From a checkpoint of a small transformer trained on Wikipedia.
Size: 14 layers, width 192, MLP 768 GELU.
Architecture: learned positions, tied embeddings.
Each number is 500 + 25 x the weight over the matrix's rms, rounded and kept within 0 to 999. Layers, rows and columns count from 0. Numbers have three digits each.

# layer 6 MLP down, 192x768, rms 0.165, rows 132-191, columns 48-95
505482543465488465525520481490504521479476530489475490515492520446493549529535502487507535471495490525521505508487497524496515478515474510495470
484492484511498481535463493502529502494520499497513496480507483505546531521489480520515485522470530454538521506526501560538485512475535492464444
504513500492532478519504526504524506515434497476499519482497503487536520499477476464486538493473482497496504470477493527525522504507532505464524
500434460522525541494559496485539460450474521511481522496498484484484472497470534501513492471495478496522484507447529514506467526496485516487511
513505544507508495511442535533512503483508508477500512534512540509494475486486463487507498499505487514480503505500497558496492489496522464510510
482488523519495538520528490475464467502486508487519517490483539496543485510465506498506541533503519522463468529534523496519490513512496467493522
479514454530525523560553497514499465534550479520503484507528456562460491499496515449501461541518511558480483490494481475498524494457512464479493
523490494509479517505527479550529488515481539475494503471493508490487521507537484505495515501496502501502461504459538499491535486499460496605468
508524512500485509549549485498506504497532530473521510481502483519532559497495514520504503511525487511473472480520519516464477469503480517536524
483510501483467487481487521526517515558500470462513487496488466505475488539496509507513469500505527516472476476436535468505510507542533492472493
469500501520494490472496519524514484538478538477472476478488510531545503497525454474480541468462512490501481502532541508468549499488511475495494
477525533477516520466489502528484502472502494523507499505508523514543483524507481509477502492487488510487521522477538505478549523506501522467523
471494501503500454490515466506518510482471495476484479494514531484519547507525501487519517478526455464539445520521514449499504527525477551481470
489488447512493501495466491506490518521490502489515496487508476460484487471510533512501474508484487516508537479496500487510473473510532482469471
517490512506466514563523494481480480478512486532517505503494510483478529508524553505499447501513468502492527470507443485487530514530467465467480
490487478484505519472516512502463530467525492468546495516494519482493498483470506512520499488470518517473509475515500548519518486521447491541457
543495543490494492495504507530495483512486540505499499492489478510528482464493450548510549498448478532493496506546496491464463496515513482477508
451455495516513511471554488495513505505468475517514543507468486468498494543513482505502518547509488480481513502454467509483525485487516469517485
483496535458496462480508538491520543500492529496526517473516498515534492479533504501504487497512523488505504516485497436532491486472506521478485
476519511538499535491498478475452498523486491495495496531500534474557495423517509538507488497508504505517495496511498452494514502425523501498503
530517508474503525507502452471491504497498500537485516502501509524455495519500513475523483519504495515519492467475506509486498474518467543533473
522486530524487480480517469485471541495495505483511500462463527513512479508487486486471490461491475528526506528496543513501479515516482495524510
521483499494508481525533505487499537500480501519473499484487551469477482525484503505526472484444488540521465491432439464440533495491526545543525
490484491532532508508554493531490521542497487495437499537522528508508507498514533483520476451507488485500551483484460500511508516419511536521525
508548480522510496538504531497523524521550501538509507479428511542521513532468510495496487480476526484524500545481496513425490463515493491490475
474494486459495496555530492495486480496514482501501552493496513517501497523490492530497449443523498495500524472506533449517501522511470469531480
514523516445511512492496502525522512447523509503504496509502496470518481525479487461476487516499460541506485542540502487550507537486519453518490
553481550511482485541488522510524498479503505532453508503500517519485492513511525546469481464476477473481516476545491485474507499522493502529475
549483555457482459556489445544503475470525504525567506518501502474500508497501503475498530490532502519486508459482511530481516524503456497486508
490489486487502482538527465493473458502541468508539494518485520463495481446528495538524537480506481516524483477505428511533473517499495485508472
511499555517495501503510468560476483539532429493515471519496490501559510476524473438477523512430506485486460505516487521480505454492547484526491
515493526503489517515478508463562507471486496492516514523501525536486455489472503455465525510492586528532526502479529461509516471489500507544509
523492515535574511521509543509465498486487506513532517520476473511495551489518489479484498538510491494492498509485485488482527493509510507500492
474491484539506481471500463505495469535510485553505465508508502458502477495529498486488518478472509485487504566477515523463547462502510514521537
481524496494511451458530492483509493432517498543472521508522463486530484477440489500558481505485483476476499454465534477532491464509536548483531
480455493515491515498488500489484485503544484435492497513509487526508487476530529499467527464488522531495476464483494471514499470498476546493472
508487513469484459507527530477530510504484513458448529520514512475480459516503466531476512484514483494505514491448487500506521508497454498556535
475490483470539476487486488505560537559479477485500482527497513493500512513529496517511485450493449500512506519461463468532520481516475478532531
504502524526533524501554514520486502480508526494541487542458468517530500523504487515466487534531513494480520483510451492488497503537506484476508
488496512452487549516472490435502459484495509448466502489452524479527484515513461494505500560480527447496496501553520533540505518487471500490524
530488512497500525504506492504523530536479444492502512489476503493500516496534413504489511471506463506505537485475522509493487528448556451516467
492475515500484505497495490488469496458498528505532504497505492483458508491497530505481469556506528525494488488572552563469482501507477521533511
526495496479514488487561445477543525501494489481536517498513458500505536511494508522481492500470480487488502506471498490537474525530430501526514
487464476528532458438483507504465470466487545486488522536480490477509469497530512516511487507501516489469502490549469498523500533529507509544485
490494491497497458473462500507519503479493471486512496531507504427525488491423494543479521528494526479469489509497523517487505510482477520494514
494454468504482505499537526530472515492522530515495536511492501490477517493527492449489463519482496546531525476535481502508473495510476518488525
485523490477505496522489488527531503480530505501487488532540520530538473524503509510514497488492541490534499557502529458497484515525487512513504
479492507506447512536458532477521511475536497503464510483532500520496483451522555481522482511468511468499484468513424525464502502539519498518519
502488467471471469476455483468508436502524498546490524541522477492495505497537532537504484552467514508501513484541512488474492489540464501515497
561461526482503462512448525496531502463461505516532512540516505490491481522451533511465555486545478500508452479480483507479507489515505503460503
483479509506530503475503480505488490535524508525485468510488546523474550476451569492468536507535533510529521506507509504482505490534470458478477
557491507482504476464478460489475476545508497502506460478534525523507504506494520464477528477467526504483534520510484517544508497542518506484552
500494526522476494537523531508502465446481445454462480508479493495528484454508538500505456493508483469505481491494455520516519496450514517526496
467522503485493488500544486501504533511489498513536491486551521499501482453500486482523551520498527517470508482466496494491500529484536540533500
472491514466510516491491485467512496481514507466480499516473481507452524478512509489462507540522521457458512463525519535480478504522494548497520
471527483477552540515518558515532511478479514532493433459523508488544470546501501535467516499523516470570504501534438487491469506524487494478472
543507554438530488470462540521562494512511516515490528493532536453516512562517480502514475534468461528509507572515515481484494515520528483479516
537517518509503459493517515523442485540485494490508461507490508523523526483554482490474511511526468496508491516433515473518553471524559490499551
478493507542466520426478525459481505511451540522477492556479477490510494471474491526481464446535481504496474481517525475512466528489519502505525
525438496551533506492473487543503500540540490478476513479516485488446478531509489516479504542484489485485534500506504541501487473494447506557498